Part of a small language model's weights: a variant of Muon for these matrices.
Each number is 128 + 24 x the weight over its row's rms, rounded and kept within 0 to 255. Layers, rows and columns count from 0. Numbers have three digits each. The size before them is the row's rms in percent of the matrix's.

# layer 6 attention value, 320x640, rms 0.0489, rows 0-319, columns 280-319
089:147173154100112097130134086193092107123073182130155101096136128108153120129119113160140154166128126134088098169103129120
089:125124140129153145118135092071140116130160128143128107152134124145143164124116175154150113133156100165105167119127111159
091:152138119113112160108098138095132119102108158092106129152113139139108138145164071140158117149102105157110120128120113112
083:107122136129099113171153114130120116129107154108068135083159092162137133162111134134091147113111157149099139160107119139
087:161102131128102104106145145112122121125133148106091131133103159087116131102102155138116113139131123073140109125120103161
087:114112112066101156131089140136110109165113134136077125114113170120130096202115110086171127147125135100111139081146082146
090:108095109131089081088123160144140141170133085140143131138153148098134138136157108120149102076120128130126182116120137150
094:129094101143127126119131129108093144136115105120122106132114141129127100130088141117151163192123087124146103164125108125
088:107144120113102159156124120091150133113109107129116126110101186139119139128131126126138138163145132137146133136141120118
091:113141118110124150137113096113115130084135135128092096095113138143119130133108094166115142147108136123164184127076131046
091:100135131157128084156099144171129126197128143146117141156148099146121070145110087106138101117143128133099113155146136145
087:144117136115165110129061116086136151109118160148181165130119081141164128149122124155119129136129141117075135093132134180
094:104091132136121117137173142133097116129113135090147126114148098087132151148124102108104083139166151112135131126118116136
085:141134136146098152100123117142156155134160144142146119119134107114127108086103106144102142146100142138119129141143148123
086:123106131182098112162131125149144149118111141129151183140139092097160126062116128140157103109080069114117130165118136138
089:134156124108117151152157154156127158151163126140152104144083130124057154103126119148098132078090131093116165092079096113
094:097141131133170156124143167105124118142131144112108168099100120108126134142108109113115133135120158117119126127213120145
088:132119176074108119134111117130133163127098134098116148147113070107123145113140130131142158166107099145121172170094159171
084:143113167095127141084095126156097140134083141092142128148136167170173093102114104108180149136136122127157088120146111124
089:127114154139120114152124105110168107111173131128092115102120143109124105104112125145097139133086115123152103091154131130
091:152100124167131155106115101122109113162120126126120112132121112118140129122162117134130111118088161134166135119146120120
092:132140155098163159125111135138092166143111106118159112123115135139107128174141113093085140136123156158106089096117170137
087:154145109152117105110154103106166147128144107067100102147113141135114082133117167109133143105152120169146106118093142093
087:100132161107146143113101103122123110140140155131160133160118137143107127087091123138121138156155096081114085141111152158
087:094111137107114143111141150129089153109148107141131098134105146149110147122128152140119135138141128104163115124126116128
088:188185133112108151154154117116126076078152108114157078122186116112156089109162117138096100150136137115141178137113165117
086:133122112061134093153155180137138087148105122149171103148143109113116128111121125170086135132138103143112159111102154143
085:106118121117166121113129105142146108167141171141154106135165127102110117108158101150114163121169130140148157128128137113
086:166122166093142112155162107098125131118114118126080120126139106142137118159125107077102148132150164142112129162103127176
086:121154141166117107116124124167085151177142096117108145147124125166117148107115150128159128133136103128160129124117151106
087:129144119120118128121123131147113106130112124119115101191110150074147150137126149111156155119124136126131130139138136150
088:174134090146140123121127160126083136144115106133130136139120105122121133099136172115168100141076127124162156079141113114
088:106120122136123096087111113118125150120145132097132147121126123131124100083128141103163119104125081156120150147109100130
091:139176129143122126095108172111144139179149135169145142146140149072124142116149147156138143144137121123103127097150094099
090:141165112142119134073131117100101112125128111129135127122137138100118135069130126150150139133136152121116134126131169123
087:109138130103128131112119143132119129148167207149126131130150137132127119119156083120112139146114155091137121130107122132
088:122140109126115099128110108116116137119140168143157108139143138149121132130116111139147105117126095122160148129099136088
090:144093149107138159166113159056140133154110134171213130122110136105090103185095134092162133132107142128141159108128135136
089:163124119080181087177137137134133179131136137123179121143106145092156073097100156113166150106148107100137154146116106103
085:143107143151084098091110157157106086109145146141103139151100164112080154146104130105148079081127147153105173090119124100
084:136149160111136148129153146170119135132173113141156124177101131145105117144162117126125156129108107125118121184131109070
088:151177126103137111110144176144111121135162153114119130124120162163127152128125140101104122104167151107082157135171147096
092:138138130097140119113096131146088084096145122123144103124097093149114126138177132124124105170126119121119116156084161099
092:142136102120146111123163117155114120117092099125131141132151120123143146145149109131113143153112125099075160113146135154
090:106119120108162138178135114127123111134113154150097086136103141111091105113151122148145129146119167117149129146128155089
085:164108113134127087099142149140147111159147128138140119144110191109104145116114150135166145133124117113146115138112142148
089:155118109160100114143173100151134121108152173100106144102150101120154085107145166120175134165133125106123118151122105139
090:114181151113145137165159119119113144154131087148141116128143045079136094144145094126145134143085106109115128146131138115
087:098146117125152102124167094125118113143142101149092126129131128130178108164146116144127159156091113076108174134173133111
090:126089118131152102125133108087113123168124079132159129102144129089135111180069141115133123171184098174152169099108121109
091:178122105131111131154189126128122122149120188125132138136119165083103134117094161138124174123126132141103141110146078127
088:132163129137119122099127123088135135139144148144081141096166130108156134161101116114134155136117104093182145116118127136
085:096157109142139133108099125145131132104153090088121142114128128159104141134137118098138135136155087137099162065169156146
085:145149131143092111118146111111169118117114109159113157114128124139134123088150136124129100084132099126096097112125138098
083:134102126133135082133126090172173181155105102078160127127146120127134109119163174136160183122128150169114123106133155084
091:122104134161129128172118152120125146129114108146145124114164122122069130083159156111112126144180106110100125085168091179
088:130112141142089139103152113157129154161114119120093144110095125106162103109111167108133144145101153200167132147159135102
090:124138135098131098152156154156130107142133098085131150081116118135075103117107099150124175128161144106152132187139121113
088:129112138158096116147124117121188132128092112102147126130123106154135152131126136164112137122091097126131139123162119113
087:157112127134121135109153133136150138115159089139111109119102157157139100177128139136074134161137121101111185129156088166
091:122167186133150122107096141178159134089158105101150109105110142137110088096143116152112143167096101126112113112155132145
089:164096126086114114115109167142174129125140158112123096108142117116151125098110129099185125101121117117107123120063127142
084:137157154150106140099158090092085099150110094075134121145147131147140149109172082162090137126156115117129128126174095132
089:122154129114103120124097122110154170112124123141123154146102156145145081149131122116142155137162118112116103135067115121
121:113121114115146153087155101115144175145135149156104162122166139111137127156138126126097153145136146139121145112135111120
129:146134111162155105180121086096135112152113128151108104144118123144114087093148121120112150127107089126106142101096125137
124:108171125105116120143079127108164107138144104129130169118127098133129134112053128152136140188140103140136111107117184119
123:130124126114128166112139154134171118108106107073163120140130111166116121086075111104129128132131138116128148115081135163
119:123094151140090116117153124151130122121170144131141138140109160135104130154136157117136138145178115124100148117147125128
130:138136104145133124134150159108114096117153176133120151138140141133135102153110120117102089130086134137094091123164125126
123:109135143119139127055096109130109111128133154118118167157113111092148140141128140113165139115110139148129136082105151114
123:097176132126147147114092127177122162088156099145104130127095151153134151130160091132157099147123136157137108115117120143
126:160112122129137128141089094147130114159140109107122130145141142129138089117131106192151088118085131153094102095125110110
122:114126142160166079114127119191114125134129129100140070114102126133108181102122071110144137162121153162123131131123151130
127:129143156115174118126146116148143097109127141143151096145131113097129156111103132141118144099128122125112108153145127089
128:096090156104153127110158140133116109078140120142119092084081143131144106103122135087090208093112156124092129139149095145
125:119125092119145119130178137126145160150153118116142127115125156111111101103128086158106089115158110153135107131104108165
121:122107158095097143136121129089115087125125132171101138141137119175148143152163172144117167121136106133120120144122114112
122:134147118092138145132108083121119115135096110174163150153124121117102129126136171131111096134125135103113133113138135127
121:089107122155115093186132110148151139147111151126164141138159120132130158118140105146138146127124147160133116142166115149
124:108171155146129136125123131141103143101146135160090114142166127147109146112109102127059106122143139133113123106128093105
129:109135158128117130160087172118091117135105144091101093115122136129125099130145093135125127144144139128132139074097127111
124:126108172155086146146114138132136172142108149139118126140150104190113108126127161160088158129125111138110129125147130140
125:152141090121168110167113136133115144117121103154138127125113129138135147132135104162094109072114125157132100111152154111
120:108151096141069101112142125120099158114128161112118151104146124128171091134121142110124080142122129142131120119139100129
121:139158138107096101126140160116117132126112124107157123091134148128104094102112140108126142171100148143104148111147144139
127:144153150083127156117109172140102135093125079103134117128131132127115140124121121122105111117114117135124146117139143168
130:126096120126132122096180149181067143147126170146106141121141150141137158150084132130134102164154104114106124145112130157
121:102145125091112129108171075128133128171109188135108126133145172148149145147077126153216151133138109148147113116098105088
126:102075116131140099119113157086118132163154143103105121099144129131105138097103137128149129118166110123127171175097162151
127:161085157116139119132107163134161157122128131101105148126137127134107145102169135137121107122135109164084138148152144104
127:134118094143133090116152154133117105141139148124141121143171105133150075133118134101138106098108105094121138154093128098
124:126154143132128142113102118184139145084095131126145142166138086142129166133154130101165137135090173173120167162092098126
124:127115148144123139133169105129102123116122143118157159094119116125100098114161145130132166121099110118150133110109152121
127:136150142117125115101160107134115108124143120108098124092134134142131092132138098123179154087126095165103121134132122137
127:100098121118134124112118139100133160115130153195085091131099128120126079161036135150121104093145123151138160124080083123
121:181179127185131151147155169077108121099128123171124147098143099171098162133142166105174136104152125138132132129157119107
124:126102148141133120152116175184088079120128102146121128099148128178121091133176087111149104164131103090143105117170150145
130:139087117129127118140106079106117116141113110090143141169173128144112105124134126091132171151101141117110110146114172127
122:117112123124111126130169079124112107108147145111132059111125156091146164147092108168128109085117095146128171138163116111
126:146147127112108136138127123146151138133152108096144158106141129107120123074127101130144081145169144114124127119125145173
125:124118115114087141116119137131115072149118138133128151166111117118130130110164130108137129131117081142144178111105119137
123:110127075134138146126126110131134100134106128157074126120137137145146190144115088174180154107169136150162133101139126151
127:146164141107144111135127164122125134150128130106131132144112140119106140113182130136122160103139127149156116164109143138
127:113144106151114104118199132130102085121169115140095155144111135127164135121131153134116100119138126133156118112137140093
129:150157123122147112146132106109161131108145123111166141138148153110124099116107101137132123134122165131167149108130148155
127:120125182123099131046101130160133148166122107131127120089131116129109145122096122161139116155103146135116113123126158129
123:147137159114174080153182119166129152135151105186156155150145162169125116126085126117177095112129122132124120155088141152
125:110154132143167127116096137130126127138128116169104144114115106114147105160160116112117130111137122115127132139136119104
128:113156090130162097153109151118124113144139110075145106066130153163105129117104103137134131084127135121128105139139144173
128:104094130116105140167103095119092095116113143149088078105100122115093123090094132131146128087112108093131111113123103120
126:157157089092104161130153156117144152102156111130125142152137151137170073112132101113112160154132104116122102134100137093
127:165097152131169129139110165132145105191126103145156157086143134136182123105114089143107097077139102125129125136145113120
128:101121153130144120095167129104138120136143152135117089147128129123063116120147127141116131090146141131183132120146125113
129:150129138091103104108091112072101100141136077115130133095127084119079136085136085144142103122080165146136128131131130108
123:092128156156096143110137142129173149128142128144152170117156087125162149120145141101127123128111142142103114131162150109
126:081149132133120055177164144111146170072145123108119111144105136162151122161120116114189100138127149127124155125111104125
126:095187089155119110162132123151117124133101131157062098136157115132102097129171149134150158126138105148118085126118150147
125:101109106127123147125080138114123115115111078116163109120120100112119113157134116103061089134133124167139063146154136111
131:073144112119102123097099122106147125086163118101133160148124072120166094096085114112118126121137137106132093128153127107
123:140102128165108124133134107107149107179136160163130141118145116169168091124178130116136152089133148148136148121127111122
128:157107162182132135125152070120133127151123137174140137147130116143138129116178077163114098145118095109154157134136128092
123:153150078117126144128112100153131110147163148147168046161163134144128136141124135127156104131171118137141119132115150121
123:084140140139146156161153152150113134169118137140138123155128144115110094113148138137124130120146163134135130129136116132
124:180114156113137150134120139131097132111121130145090046150126114129087141158080127129090096124086169138094104136134121126
121:107135169136103120141117141148187139138149136130128123144145150115125137136116124133159116064145140121131141145128125166
127:097098132115136088123118154101120122125101098137121155105126146142138091078126148138160148142116059142139139138114135093
121:129150195120155108125178134145111136115120158126132163117128107153150095110080141092089160131162098114116145122125117114
097:112100095155147126153141072153102130129118148142121146119151123121171167159110140153132139126121117097141119112148090098
100:135125102107098106111111100135111133145102162121162129183149142133083183140105115116114144105145121153100089144152114096
098:099142113107138135111146075127113119140097146141142152116120162132130108142139175148137167088144106114137118104140131144
098:130145166123094131116120136113101124131151144146104117140145156148115088131150137115113090128152112089142153090143103130
094:140116122118132135121106144116147091132139176109103124171134163140138118137111085125127112144137142097101164097126134121
099:135115174160098095118144149108116118101131139124150133121131145129099150092126158124154125141105134113180123120113108129
098:113149175155121159113114131088145157136157157120067144188126118132155106106147118122089165134137081126104125110093149126
101:123132133132129125126167146113141116121152130109135106112138133101124134124092136156128090131121144162126139109148171132
099:122124128125103167106184138101133157093140155084135127142133150143091132117093124092162109113111123143120053106171142145
097:117112099091134111144131121134151161122108156157129152152074135133094091123167113142138107178164111126126137097104116127
099:161152128158150127069135110154079147140100105104105162127152132156154109119122091144124105102151099130108125083148123144
098:131104120080163140142178121109135137148080113135168144124116152111139095102167104141118072152121096126166077127143118112
103:162137114133122103144156112131107094144105164124115146125163126155104107092134194123146096117152144156062135116113147149
096:131089156136157124138180151168158174131108126122089100116112110147096093124122124106168143105135103081095094123143137157
095:097080090168106094157112106138130130126141112127179140146136129121139114096131062117112143169131128113169156108092125129
104:149113153146097147129126123117137118157119114174142142096141175107127137161126111087114140139109135111121152125119076091
098:147145139090124102094085142087134154152117107150127156111094101102136146069075171133065147129122111103165107145114179190
099:135109142170143122120111152155124135142129121133137139144150160100116102139112150123122081114105157127126112155123161055
102:122116116119124141140140136139157107110144112091140104099126109174100133118114152129172132130172157086142137127140117140
101:107128089119163123121105146129099164084137130151148134148101099098121149122148149131143082131105134108113125073184112152
097:140144149129148114141168092146150121146080116140119187140147114095151143141156141129156144175154123170071091085106126130
100:118121104113127117118113153156140139108103150135142154181120143084152143131125169130171141165149099109109129133128158143
095:136130143156131124109142116162138147111176153123147150129150084115088156151116093096124136125112131114095138135112155116
096:100078123129113183125105070093127116123144137084141131094132164127138162120140092124149140126139133114112181192133121149
099:171101119108114133088118109110146136153134118144169178106120140124152149123124131125165130153117129137174137127154128132
098:123159159129158136128157182125129163084138133174149154106159110128139140126145108111105102165115130121106136101178134139
098:116123099113108102127144080124132068119159077110133088146135144099128134151122129160098114114085107117134108122142097102
102:086161142151152137101135147115104124083117130143081111113135153111103147106155112137116159124183112093104091110118155128
101:119137107137151094153110105174113137111131114163096128081127113133136111177100144131133124146148089081160122161154142104
103:126129138145087140112067150141111164132148133146105127094135156108135144144117141108108113083136139164124054101100166104
095:151115146156065118141105085132132139130090071171113116136158140091088135141165129100136118120152121151138119100116130177
097:139147080165134122108116119153146145121163112097101091127128146125111114100067135116111109109112087124103171088160147118
102:182125141131159150110117127097109144062115127115148161101146155113127141150142139111166156103163142124155163171140098125
098:181166166128155143119083140124152097154138141119126133115122132108132133145119131133151128166109133129144135093119140134
099:072118137099118133145096145127131114111172127106095126123086157146131085116081119104096122144142166153102106145093132070
102:132113119100117097134165127167100112122111119090144116148151151157135139138192088084139098116139100124149160141112113130
097:116141133141106094171139124100120127131126113115121110135112104115160093164127107114075134115137136134083144173123117135
095:110138149136163148126144114141149157116103104111169132090117142166174117092167134099162141150093128137109143101153127142
101:128151142153180092159117139174169119100144119164123129117107111146118097128119112157083124154136109128113090152091152112
100:116134091142159129113134132136170167141112111125125149100161132118104130088146158144137153126129128141131147151126127124
098:157100138106150109101159075111097115103102123124145105152120117106155110108137113121103149126146099114133171131145070150
096:103114138136158091160141110082150128145128112119116170119158143128124138118149177160098172111129119114153147108109137166
096:140112121112150164110169081135131151161099137135121107147102127129135108145147152134131136110135116098116128168131125130
101:125122159177101112095161149120184158107084129099107107145130089064150105105115141134147142211097125103159158137111137158
096:132134137116113095131169108116112130098121114153120125159103149135087094132142154142113117178137141095119105132142115146
099:112106128115094102122086161165115136156161126119099158137117100119131150106178167132083136161114100130108096160124124144
094:138123123135097112159110096134172099148155158120181116126115116141116087166129128078103089143176138152122129099111140144
096:151150084109102119124152115099134124082115133085136134094128112162121150153162124126090140123070116136116130107108141153
098:100108119100140125098135152107123118064091077117191143136108110132103117129136171147111104113114173073107121152137108123
101:149107151116120117100120074186140122150108145101115133116107132103110110128145125093107100111127141090086122135120133147
106:131099134159110156132180144143183091125119123165116103104149150140106170147098140108138134097124085179152150132147111150
098:100129123141153151106115135161119137078116128127162145128101142098180131140107139124113141176103128100123127121146132137
096:126093154133113158126086111113115120103117134089141142105119159123091155126147142086117121118090145133135136102121092159
107:110164096088095127133122132109140124119143123094050119113157128151124110090143114135108146160119120129135108078116116124
097:164085133085197119149102147180138140139126099138131103101104115134136078094134103141126124134072150145128137090130109109
101:165114112151149122172092125086134066134130164110161107148201108118104139088138083136171165046126110091117104161117094123
102:162135133103102086174104151144118145109118115135148067138123090106116148159149131090108091141145104093141132079102135124
100:147174116135155120126117148136127125122139121094103134086134141153138132127135088161151111151167122137162132131172090109
098:163130122126167152149118140102102145106140111147135201100118118140141146115133128110161163155124129142144144144126127085
100:139104118143133133137099130149139135157116119125158103095137132073103090126087102146154134159126130152124132127088099116
098:138156129088123136132083117130158087116140131097179104142125108129181128145135166109130132133136126081085120129113090144
099:130142161120175080146126122124183088141174122122157140124150151155118089128191125135143133177119136152129146144136140151
101:106132034139125117105128121179132128104141123158119158110117117146176155127159140144141123066157172125127118138127134157
097:097078123119136120137153081118138109099119142137067115133109117123124124090146144136173113124096083131091138145107163107
091:103120121131121162125129114107079145081127111122085137110138204111098115114092117092101127139089144109126140128116100109
091:117108131124142124152140096099141101109131129111066113121118121122083109135148141093120098163111120160113103128129152108
089:124113109127178163111136174148094119167097151118104120117124111089127128159111084123118057111149126145111157099136094130
089:122169130153092137152121126118144095126077145153091159106079175149133069121149125187135129140119124132141169097106138145
094:120129100085112137096118172132144108122141127144105110114129103080123140124162142102137125111179134155106116119142100181
092:124102143146106132143147147153158157045137118135103084089115094128096088102139150121138095135134119139156132138121152163
098:111135113131121091098131101151105148180106094084136084115121164120133129137098099080129094105142186154176122165103132120
094:116127126111113122116169149112142108079120137085107151127132134163131143116115165075109057123110112130134133135118125118
091:101132133154134102137140113155138118135139154084125101128092132106094141115109105113137099147133161152099122127146145146
089:089153162159105148138091107107124108121131136117145085150103179154125127137136117174125151159151184140152128103149116134
091:170087129085143123126081110168143165164131102123140153123151095124111117168156111111157132165105097101159172119118100123
094:124152101159143099131100103097123105128136114107123149126148121142157109098150094155163156127101120142150123120139131110
093:172109067142102148132119133116153096150137096125139113128136098168118131145182086114136139139129131116130115096123125101
088:088129104139152143144142089149148140096143105114094099145148137115137112121150112124157109169136107146144163119171092113
093:125109108133149113127166111140122129143106134085144111152103126157159163097144123128134121134161148118166064141112141107
096:157133071110121109092121109101097113116134127152153114164159136141098140124106114084153104098110112125177120149127120121
096:099108070100174142132094111086125092121140145160101165117140129175096090160132100120136086129122174102103149157122067090
092:120177146107184078180101088107131103111133116133099139152108148104126139165117129069082162127100136135099124146120131126
095:128138174138145117131129136106126122147130142156106145131140135143158147076135140098104150154158135111068111144128173078
098:117187128105112086132164131151125134144068151133168141079134129151134186105108121110062069120124159125166098101113158154
091:145143142135143120103098102111121121174160122152129111131122157101086084110134131090094128127131125094102133164101130110
091:106142164164143139143162134130137105159171175115173119106157093115136124134087094115111110147109151119162109106128122113
089:145093109163115090149130138126115151120158093105156152079106128164121133160161125164168173136152153154110128136128160109
091:146071139125119137093101152111150099115117110079105134128170123147152139096125131068121134137121142158128151048118111112
090:147159115162124127100142128086166099093132120149131090150108186191154144135123127105122128103148099142164122090145114167
092:145097139135145130124113133116168144092163130123135096110104145114136141080109111126103131098142130125104171161092102163
087:127127123170116137140127159144116134129115114152103130116152089129116153101080116135108111117139113120157180112139148122
093:140153173101119161146155094167143188123136143162092097080128097160134156180138144127126149101139117099136112124128139116
094:101116086103107133138105097123115176152126138139140112114105155134103145152116104095104148092163142125140147141126129151
093:144103106138151116128121148097149144157093118150127150115157092127116123128134131147123140132100164144138083152177098083
098:096101099083097136120119107137137137076081108071115101115179082123100130140144112137141088114162132122104123159098120108
091:137138085144140116146109159136135104170112115128093092122137147078168115095128118131137139139121113078101177096121140139
092:150099122156112096119120091094126143090154131174145129130132086093154138126087091061132160113170117127130139111174149075
089:156149127120121142121110149171091102115084126113138134110078125140132104140099106172148122166120110124119167128113098132
089:103144121152105152149172123098127146106117147132103103153117123157127112132124113134182209089154140157095139097159100143
091:107119114111163111115143134118166104183100139144132115108132114175114120114176127087146143120151114147114114116141156107
093:172118159139113113133098120097132084111145113138090100111138106123139145128115151086171070121104159157127131159114147119
093:120120170146116112092131134147119112108108140129114146136122087082135074134106143153172158138132129151132172075067092122
093:105142096179148104144157085110094087122143112140129140137168153159161109161125164126130135138158133129117109132183142123
092:133108127113114139078095142116163172111109130120115128150091156103085123143081152113128094112137115148126122111148134133
089:143117151115083117096099138074161131141134145120129137109114100176114084137172150105115145128137095074131165152122170163
092:091131200121157142197175132135108140149148142111136113110125131105118134117113151100119097155110126138117113152115137113
096:101136094122171126098121145155150135115139131118155114130150113123141145145110127178141068138108113124094111126075153155
094:127128141136139106097117112130131130147128101158145119109142117085151164104109123165159141160125130109144118121113154115
094:176127114124134126063111139092142094105143137152115161113167180142118134098120089111100115142108135117122134074104115115
095:119144114125114100126151135134111176091113141137121112146145115120114175149143128132127109125160144137161097156158159126
090:151149107123143149146116145160126163101137064116156138155125093152129135135126110111086106166133106104129130103118164144
095:142144082114130101096137164133128136140084126110141149109138137078155107122123098122141171135140134160128155109091105134
093:129051126129128084114102124080100115139152130159125093125115103113116150126107136117125124143108115152129105113167158115
090:154158148149119128102071107136122122101124123125100095117150073172088141125109108109168149140161123135119138103143123170
097:142133128155089110116125107152116101128109101133093137092140123120102101131120139111109140171137152130125178133101090119
096:104145151125100150162122149136093148151105115134139130163184149107106111109086121153181106158125127124123113117146114149
088:120117091107127091110095113111148142156129124066115076121145183107137132135163149137145127097157113154144149123125113136
098:124175103123145098211104099131148156161123165131121125154074130123140085132119110129113138163130082120089096106099208159
094:173164113091152120132102126132102132178105156171113127211179158152153125104129107159141159141153105089136142105105163136
090:139171139125153126119126144147144152101182067125179120137152109127163080138141135104128143135145162108159141130142149088
094:146106150141144115140131106096124104134127079187139117063120157155143096114107120122156100164153112152136090158150132132
088:131138088130134137112171125106121155120086080118136120130126141153133135149126111174130122157112136140134127129072132118
092:106155148120119145134130117111117121117136148109131188125148090175127070105141125104115111101149068117122098129144103095
096:135131147125149143129119114131115087146171129108123105170133140090170104109141171156164130157124092139119161157144134126
091:162088107106160114109099111110143165119094108146120153120149150160154164190117142144150136107105178140125131099166109106
098:104140111139136139129142118117165117137126136126150110089145158126099144119153137114107129123112114186143159090123126133
092:145158118129143133101076156136115134110132165144088113127123102088124119103130108123113111137126141132111095091099152141
094:114129111133099130130119104162130122170095132164098162156109142127137181162127099148093094137080135136103099115097157141
091:139112090146140107123111134095131125161092181091125126155078141168140157142140098097146161131092071162109153164142146142
086:157142107121099124137118147138138131109130150145130117131167144145127128153125140120156140119113161119106144144130124134
090:104107111147155161151158099143142113152113129125144172121147112106101153112131144120128112121149103121121111121108139186
088:116121092132144133114180134123123165140125126134124126074141088125070132126092127120117108115158178133175140108105178109
091:124115144106142126150090141116127149102134144121127136096126116131156136105131128194118164128110138140122078141143203094
092:139131120154122113115094159139084110111154121097101151120138113173126142078096129125139117137103164126117141116129125116
087:209139108118181117161130136143164165090121102135179155139127142101111111165108147123142123110109112128134129148145172122
091:140130088124102193123118176126132100107112162161147125130104090174128120103102107135119133174138123108153133141091149153
089:104116130145120136082138122116129148151100161132152114140113135113142123128114109122115126098143133073114090075160141108
092:158150129162137115119144151111093112116143126094114137118090135162144090121114122116129082123128097134128154130163092131
100:102161109151123143142111094123139123139126137134149113107112146116087122156152143091108115153117078112122099104118145151
090:129157107120125094119146124140111149159166129106145140097102120083189130130198143129145149111139116128137175129180120114
094:099126129148127110148124135120108103126126109099099150128142103094162134103130139120129177166121084184114134147145133166
090:171134100125106175114127119155124151181175124137106120106134132128146120124109087116122124168162146134166150170134139145
091:110162109133162100124148144130079115147121093137111121127160122127103123156150155141149062151120221092141166117128153095
090:141101137127137145120123180121144103148109127107105117148128117097150155070128148137125124168143143074124113101096118143
096:132106149117109116148116138132116100154168125109097132147139108150118156160121110184132103148165129149130160112157108119
087:089146099102138074112140119178108148115116120126152121166176078125093143093132148080139125139130158104146067122105187104
095:154146140130169112128113111114112181134180106081133144133132082135119164149126143099109196129141118128085111099135122132
090:132146131186131183116120152122092091132136147140148147152117126117112154127154147132125184100141137138155119159129168157
094:100179112121121163168126125129128136143104123124129122139168137138170131162146123142132135111111134146172118150137154162
096:134093101142114157120146114169101133136187104135120116112094092174146115106129134156152120176099094080114103145121081091
090:128121115142157096103139127145140106156112135163093119140138132113092131113117133150113129069099148119147113108107095143
087:136093131144087143152160110114099109098139110112105109114113150165127148114167149134148110109138107067108151150119148180
090:128143128163159087111118118151111162122150153102088146163133100160150144119136110148135096132169118140138129159096107138
087:091094123108129125126133132129120109140102128098133133147162121152173113147105156112142137133157123126139130137146116132
084:116136205118125122159150147121118130092104148125135162069118115144097123143150151150134133141146103145112081117109099100
090:143162132141144165141077172145148173165127123080143142121108159104121160113123096112088143167089138100147107125095136177
090:102174135073165111121089097120099144107127135145117140150162125129141175105132132084151091095154140185144124100092148121
092:155170134094120126140134154120155147107142094152148179139153115097145071147117161119148114145117121194134145146126151107
093:115180160102157132098123113104110135120137123149201132139177144171124167135162156155132139135072103079147113169138116116
089:136166129099161146127173135134121107119087094145126154095133135074147128114119063126115144082095127121104159101120101143
090:134090092124110135135136139138140137119098077132142138131073111114158116139098081137140143182156080134079172139149142167
094:119112131115106126112133144097135099103140112140084156118108096132099120169132093156094061154112164123154158162117097106
091:130154096085126141094139118154086151094154128131104148119173136116148144156143144129143135133137126175141107108140172110
089:160144112148112115122130132113135127147102115138121129099106093098143098173130086130112119134112131124114125124139123116
089:147111134156095131100148108143156086117091152135155101139122176089145137142129132118158132133125153167139126115141104126
093:172110143156120144121157143106138127119134141158177101130147143131136107185160093121112120112126110104144098149178094120
092:157105122121153142132077086137148146125102128127140128102129161161180104132148115135149140057154113139123078129153119084
093:110132115120093081118106149119137133145134144135103097173145093128147125131114159170139108150166163105157168129134104134
089:123137096150121144150124111157111128102141138124132111119163113164106125175136067146170137102140150126138140136119145158
093:137125116158136119124121172138099111129121168139133117144130089162127115082134088157120125098149178117128086128146103125
090:107098181105158118121114125150127173142172131123134123111084129143139144088172139126128123090108126128093107143083121121
090:121113124114103068140176150089125134140096135105148131109099124134114102100159149093107158115160154108094110097110130117
097:135160128105124151110163125134117145114168129143136118107146117102097116092140109120185128108127090100111152120177134151
092:111097094107133128124127133147135134139125155130157141108160162104101127170153139163089150071125149107143147133153127127
093:111124165145100169127132151102100138129138127117094110158089143088133162105147122129119114097108130111134139158130143141
086:113098120123111105121152121139118172123109137165113091127118146148132087115129124110124154135107125119085106064171164143
092:149105119128124191116150149135136150153136145123125133082130133114172103125129146134151124116173149147093132115154098183
090:149129096119145139131119147145118129106119126142142145148142118163138138125135130114114163117161148085143100133119152079
090:151136121153163123088103164070086116141163126115123127150088135124115124113136130136120161158157095141157100084161106143
095:131156121095144162140092132122122121177128191102140127178114114104172103091150131109121163101144094113067113119154115122
088:068126153114161128143173118118121123130138135102203071164126132141148110097131085106122143106098137163124131137113120098
091:129130158123141142112123114106116083127148093188150093124124155169140134168103144122114105082106121107132147147164157119
087:090118158168124129110142130118124162086186160116139149129112122128165108135141076130165156159152092147155120137107120154
089:153170114120127144124137088124100149127112096132148173128129147123143109132158125153143143149112105137150167125101098164
085:081109161117157069124109122118162096140135142160098140110171109137127087109140152134106126185136085085115123137118141095
092:132093117104139077167134122134120154076156126136135119117147114115109134105146152139167141163123129170150143155090104103
088:119101074180114113153144125111158164153165099131115117149101153178119133164113140115100139094143138129122094129145122130
093:123114186103107148147152155111104155120124138131116150146167114130129135151153177170124121172152130151127106145131116152
090:119137126138082106135136090087103132150144099098100160105161173114112164135115135165120148131138140108187139138147133164
090:086111118157129153113144123124125132161140060144144104122145140122162143149099106167130133124141146135101115130175128117
086:143118172130166101126108113099117144073081090136156150073077118112133147129147149134140137122114078130089145155137117123
094:098114130137150109132097095117121107154130131122123134087092124129172130100136150177138157169165155135122118152122136144